{"vocab_size": 8192, "norm_place": "peri", "attn_scale": 0.125, "parallel_block": false, "extras": ["capped logits"], "init_std_qkv": 0.0496, "init_std_o": 0.00826, "lr_mult_o": 0.653, "lr_mult_down": 0.7, "final_lr_fraction": 0.0, "train_tokens": 237700000, "dataset": "wikipedia_en"}
Each number is 128 + 32 x the weight over the matrix's rms, rounded and kept within 0 to 255. Layers, rows and columns count from 0. Numbers have three digits each.

# layer 3 MLP up, 704x256, rms 0.0658, rows 532-631, columns 192-255
132077139119150143122078135116177144137113116161155120155108109136214090089111112099135156159118100139143108131117114096110143133122145119147120070145114138124114102082111143163142076054114097
073062105151081168102075167158170097131115118167096105183059145102173129130160157103097080169133115121052161103106145146142065161082107136189117139119126135082141127104076180137161110111132069
157158119068106160133122121165116132105117134148132132157151118124154153142117141094088136136071172134127109148159112155116092151193112162062179114154076194126177061116122078066157123169144117
097155140193148138124196071108160125159172176124159152092111182120063108114157148187065134106151134140066118152104161176124134122169074044105094151111124188076165092130201157087146114140173074
101138162130132124147086142149098089181097081116148106123123121118212107155099123111129136111079140138180079140154149104107135130112163148137153147149079157087141102133077109208136085131161112
106148147156171113160149118132140080152141150187090164108148116135139136047134129064107185136122154116120122203172104163182153076092148081083151121145117092131132088147155102151144133126139154
103154245154121074172129155172115100118133113091210091118019103102130199089082124086132174125110087230105098102131097190134132146102124143128074146150100159116185100085093169115038095062112151
116085129133130056136067115126072123132096097139090098125130132134131100085120139153092081107126166134187129074175097137154119096140119165093130104082092151126143063090116117099116170147137117
085124163142122153153082085129109178132168184083099093134079160088102138150128147131166113163131064160168081111129156174147087134115155145202102145067099121096123137090138137156150064146139158
100113120147073119106162148149141138144123148121122097142129174110097112130148112102170114129069162133121170138116218080112100153077124192117142081148150121168144109094202076142129126169110090
151099128133174173178107127108144075171144135144094137115110114109143127124127105157129153065117135133143106093073048148112127141097097100141110091124149106116108150131064118129142141077183134
135099070161131141138197127116106146125142128164101105150152129162097100121085067100144149093131144080210116161178168127119133144093112125164138134176137140157116108087127216135140189103195070
120152108111171155169160130114126116098077141120109143060166113121130100084141086154082127168145111115128116103067097132117062118197145122098160138115128119107102158104137150130161131084156111
079080115068121107100105145171123104155125140142142104147127112099163170137096105111160090200131180102138178147160119126085169184174168123120057128128190178132112096192077099108072138129114094
165124127060105161117159104166136133125183204144146157108117128135100158200098162112132139165120179143113161105119165133112101124161060116149115140119133161088108134167064140131126164113076130
188138138142132135093091104116091146079136159168096141099092173099137114128088104101119111055116163116100192115119144164129113149131117104133119133174074080142059106119141082143173124077177117
155113103132151094137154167143152085178136098141148111191178104136114102106156088117106126082123098107161084103109168157098124118105116064166146146091083149104120130110124170164166135151142111
116186092098157147206103185088152140102125167164179132134151164130110094093131087129155089130110126135103104157177064168103133112116107105110120107087075139104134128093179119151132116107111162
172178108066155056151105145172158136164067119112152130119131090094096135105102180157151123116152090070158139164175122092101123085136130138099132130123107143139117160100161129145121158078121117
155147085148137132117105146196178054119175110181099152109148109086127054164158154131168091116177101115164170128147112116131104106165127123084146192092071116103146090135075102106133171120067156
121090084119136130176142141087200133190084121137184045134133070142150155171114116197128189154128129162103137180132116193079153094145146167138131086102138204107086081106154061191105147144183137
110152150090098152135088141147102078115081169154108131179159138091086095132102195125130120134165132147165163179116127169090112107186104124154101153136126132139128140169123144140155110180093128
105127117113162114140156105161170141165139122089084064149168045139139150149125113088156114202113122096195092139143141166120121086139077088105143144084182119158138177085132073128197160094149126
137041168108136114186194132161076162179100144108149123112106084065067119075055131129098142099076114120113149130165125098136101139124071104129144121111146129057091072160088095158155134085149107
141109153126148199155161207133137141069126109120093049109177154120128096115173108129121145167116078130165166098100113124113149130122136115176083122163118065095118184050131157064165139110165136
119173142100094175111137154141177112165104113077121138068102130171114123143081202125193173154130184131088100144142074117156141130094214178088153153068149088142087083146122137101124138156106219
149189131109161157103110099116141115100134056103133117176142083108123104084155088158133134091151154131115132162152141127130117074135112110066146123105083066128162142179147150111120130116176174
213110139163138135111123082150161054175131152123160083125101126116166111076150137145085182139131023198142157127161086162155172110101180157093089105087113092095107124111133131161146174090095165
111145132119132162124147104143255136103089130130152146107106017161138102171148136088151134130145147151129141098104177080125158175120176093132201147165140150130173188160157133100150126135124163
115130086164155140106074143066055139167094076118122135110120076152119154139138171046083155127179088109178110127117145134135067104190110158124092186153154145185146190142146141121141111116081215
127106102119130108131126129097110148122087114091123103152091129138148093139069114150102103155153083148131126138160072133092063149126122125069149112091156126122154146135148091147102130143091162
123106111093198091162195126088114145116132103130169070149152091166150095087118178108131152130110130132162135083100146135099070117092111136097174097154105139166141110106174124165188111105150168
094079086125163115140073145141146109128096109137108168110134101114180149135061146163133115183131140110178075130140123086066117100168120155084124112166121132146130139108182081115084156156167155
183085105065159181102149093107155101116130043125180188090166112131082116139059086128079127134186099179128170167148152177166174174108139105136146117135125161146096136118067173109165074018156189
059142102145183154100089067117138119162110104157083111081057151084146190098115147168107108073149198182082096118181132185100104178124081146136097186135042073159131164085103103154144075099153109
137094160153119121108144117098044023085081118112179104130176133166140173175164105098135127127192094138127113098170156118098127079171100112123094095085128103168136174119137182051153166067100073
165093177119156137131179137082155178117114110139189200142122148129089146125090096119131112097106126111134125123122088129154146162132088133132121103133121182135105142159227085145186120161043136
160098120132134139122131095171161148090193136086091167130198124177141116100104090102137097129156132093118142109134091097141153129151132139157144129145130110094145111040111207121121137129130095
170149187143190092154070116090192157035169061109147158151102174143129094121164155200159161148184173080132147110170105127135133204106125094145132105160114125132159108099045150094080084175059148
099099193173113133159180203145184062181092094157101168125119085156117078069195112145082118079106120118122118089104112136111121136172100134138126107141177159125091093155154116086073129126179099
087120133119123055078102144148097182139108177145120150100150142098098164125095152180199130157170107098105116194106119158062134151090156090140089166123074145131113103154189135104110085088183124
133169166168110128129151102148172089166076079139124080106165118149078102088105106097126153167135204130140126149177134129080136147130135139096115187155109102136102125178133134097126084132130130
121087162113104111167156127184158148138102110150114097131205130113118098089155152158170136154165191159178153132150127071130162112090125119118121193153148108124193107188123136154082169035174140
145079150138151100147104139143153151133098134065108118136162160134149187101157110169126134195128151135159143090134121156092147184160156053101142121110112166166181138148140160179122129158144157
145097091081140066092139116185107132074133148112123141164097146134134103074123128080166127116117071148080171154112137142091115112135095173110116160146104141038146148067166089085142086096162103
071174148134098144123127115121174142097116107126114170140112087126183119153194094116136112132078167111105144118111130070128130115135108197111105120146115138213129160114206136126173108136144125
074126120094136109114154098162143109167157130135086132088065146128119110166173153085145156155202138147159170045120077089149179132102189140130106117144125181139061090128055085155070096157127156
130164151099173116147175176148106181126112154120174094098145088121148130134131120146154077119160164122128163135164111150060117159131088161124158131143147174123106143145062120128177115065186132
090122134175132114116109109115103084138140124064102081154121115112119154151121077199161079146150100091122073118118113040080163116171165131072094141117130169097176135078104102128123078070109148
105163167113135111102116148111140147137112098127167153144128126187142098114129153135075128130183130158095117129125128116108103127122141183114131134119110161139133077122147178109088157107084162
064154130083135129114066129084115122089070122130101108156076131096091133130170159150117180115116070117118136103159098123103137168138066148157192119116162156054098105148172079149218164159172173
135108122089123103164169126125140148129073130131078104101061118103117171114131148105099147176130150087095084112215085149150095185106158168097109144121099104137077074077141138064168154113107135
118115124104059146158114097140147114123148116123109098161110108149142112081116111103218158084149146116133163111120139122106156104091117123136116200190141142101120090176120127130144151160166128
112130172113126152169118158128153131118174124112099101167099142163130134028181192089174163093121144144109137093088089182110099108154125149156113112113165150151136135115142115055120083076125117
145131062118073089116134073148132117119127110098076132078115129101127182120156181196133128103073111123111107169090107150138169117153122157121151137098097147064096081152118101177141186167169073
148104181096187098148122129120135131090167155113178153107176183138135105156169155136156128114162080162125136124147163098127143165156146110079201179149105140144123094116050169141112137144164163
133123068170073124184113127089169116090110177139141096128067097112094141118128152111128145064134204169143094143113156161114110115197138062150191064060125180144113152145136136119100101173175158
123190088144061118115040129113088146115156129040062099136166143133152138148213095196116053100141105174093176177126134133124131109108144150134144105141065096165138095198173148096132071109122111
134133173142134096136116135101153135139133118164060119122101163130127166143103127116132143132213100119158165144119110109147115088158131085115090161180147147119178100105101141126108126118160150
123111135157135120138117115163120122149185102132122109151217095133151123157141142098105180121078146091118080173183122160141157139142091143124152164100185137116113198180145082098081148163079157
120180097122160114162115071101140097100097123094124123130150092068128166167112138136087092161150126143191092141131159143062163130148135079126106146124104132078100079137139124089108154125174087
032125094099048121094117115077119130126110122175100126146119107067146113130117109107085124141145155139073101115134202147144119083154134077140153141089116122106116106108144115087160131155135174
154058138126128162129115099151157068090166123131098155171085097133111095151152145169121150164125180119134161130174045108083189078085102147106123116161118120164042040129136184154092149190134116
176137117188088179149113082148104092143098122117090101155125131138164190156070092114142122108147104105127100136101179101128124155139128121091130073079103143157126108136151082102086121169144129
162086114121064160199106139186096187155119152120121096066064129082142134081114107149164128214143115159108072117093132152108105095166000149065091185089057087113193122110108144044096152161184105
128184082152096092083178089139142110109164152125160121107175108110174092130152114124135110165124125102163113088133052121111113160153117105127151129136119151098139115150133032136122144144081146
149154136167133178130162134114164129087088103142091132100155122151176132129171071078117160181119121121117119159139158138101151109135045123116129153091097128199148126200096075111140168123169109
129125151069165114093110052136159172127123137122123084126143091089092135142107131178141138119104121121116126082096082113131150169137114079146088141129100149153133100117168110137157104100080095
096164095132105108134070129120187158056141181061119149139153139090117106156113143120135085139133118129141089097140191173148053127107148102139151170158115171146104093093056183166127118125092157
144131133186162172152081150138090118183124147149093091122151149117037173170099094127074103122181106128112089145207116161120134183154128151098155158121203087162075076158108105072119089134072143
152164118113076073167146098128094135126085111112221113164106111112114078129118131104100070174056181127096119125137157188144113166174129135137134134136093147125145101118160106111134084132083145
129092107072155092082080143127089171091190110147102089141139150146106129088116088134158086106099146161126136143102152101109131155119173094112205110102150133210125119140158149140152126201101151
103115096164157151114146113129107146117114156137133123104089130169146152112156148189129144153106138105087163093117148144099117093086096122137105133123119150114094124128106107146132139171114120
094166105070140110158089109121132093120142070133116187121169103135137104154119142078119089133161185134153149135141062089113084139140145128071101144155123160129147153125119120133168171113151113
100174142091127093125153131048167210095157111118116197121102102130122152101123113101095101143150101141109119118136085092092181109125118123117165156131100144147121140155172140152164110133145156
144128152093157135098140148152123106125140135092153150117089127135097117138126117090079093098149147136125126120118129136101169063116080148150082091103102093151163083058159161133136115156106126
123063189152161129107152124086156122148171158088148097082131188076111152084120088146167144164097086140103142090145137122164083083094099159076170091118078087166116166064203120176154182095148094
168162135144109111130097135131118042109136114154103080164141103047110081077100136213130042134156129159083140116137080134156091084081123127115100096133133131115139140128098140118128128108052105
161187100185178136139108130132117161113125085129135152149125092072124130120114110159153116144135152183142136107139167085099094157187140119141122118168014155124095105117167112112111096122109129
102091156111164145133131110125140127212124149183180115134070104158113174127094115124116168085129157120151137162108172113132141138109126103142082071175143102173109025155144106153165094072151134
153076162118162137089118120127095089126172143107140222127134099099120090168143126174117131090155111137100086161108146165138144108160118144122096135126102179107131119140056143146191174145104118
176118122149120159106125124103136143130105104196139170123160133113064136123132122147095152131140101084157098158114134160126109191096117135117126059101074091166199129124156135119186124112123127
069126175091094151164128073122115177136142159106103121160146091117127109148125102152076133159103095075131094151091156180142107133135093141181120074131129076128076100133122099084156141105160153
193177072094163119142224067133118132118150119126157111094117139109172120149113119143173085160194157129094142091154131144120165078162120089106153141125134160125117138110100139155096119140110113
104121120108086156128169171162225146133137127079106083145120088131194161166150106122151120148097150157125099127133088130086169088079136111161157095146168136132204126102120094088117116156113121
139164128116136122093097152078131136087144131092145114150137130139196145123160132141099071095151109135161087162133180111076106114091118121163171102140127123154135110090125143095133190121081129
078108110156097141112176134095163144127134166062201174170104146102119160107094156104135133153212115064083114152128081121137131131086154075176060127128131112097133095115101072117105157103072154
150114106137170131158124126095139113115159133188143135126078144150143088094110164124092100101092169131159092121105133121150114196124067113121162178071133114112120146157098146147090119168125151
149112109117164162197138132141097114142132117146153147094100089113142087102174149182128084143125104141107106102153113122072166104102188205159103140153103128097168125190146172180115029127064124
067105133143154116146104167116141093099160121155152111108169119106098111153122121110135113073158156145116105146078110114115179094135140147133143108147126129116160144121075156145146148114113142
121168065158196118132038104117149096085167069140117162194145166177166108171094188076137154150095121112108121191129154077118154131131110155090126096127149137129088069101113145102083157112112091
117114138135120101198142119128167159121076163136130117065141069135149148131072144199126162132104162141146146117117106133182112156164090120084108063072145141144139111143158100100103105126146093
100118160093143105149015160154136152155117073142120068094100131157154150143126162109155180130117130181084071153032088116123154092162124121106121070159161115142140115126110094130162101151066101
140118112173112162163169131129124137101143145119107057136122093166121173099154073135174117159162151118102117087178107144161113130140101140157074131085135131102101104142147081182151150093112125
154128112105090101134083134128100138147162096149142087080127157160134165131164132108113133108145113159185099129137141091066131091133115062169151075142112133148148105148125123173121092132096186
116084078141133113124178164113121144092126190175131153127133073124131195114109101071130147130145071175173135137089130097155145159074111155085118087115105107182106153104200135150107130090177085
199132135156148083157081186151111146155110124111162181153154169103125098146145130115161170158131135173123181095155179188129112079123118146097098144088119115145122183157109040133111145103129103
115126072157086191153109120135137097097114121125113083126128143083117134166171085129112092106098143124168142131164167127144108131156108206138153134156102105140127148085104074157138070143129091
123082181187116104125129089129100104122104169119175146088075106152136122160097131115164028083096132132114195115124148170125127141092070104086132127143109117125123183112143128152198133104111129
133137123124115080116131118190123095143119132131121109095102069093089127111129147147146066162159130131177105131115129153137141140148098165143090097142195156054079069156089119130143102068123056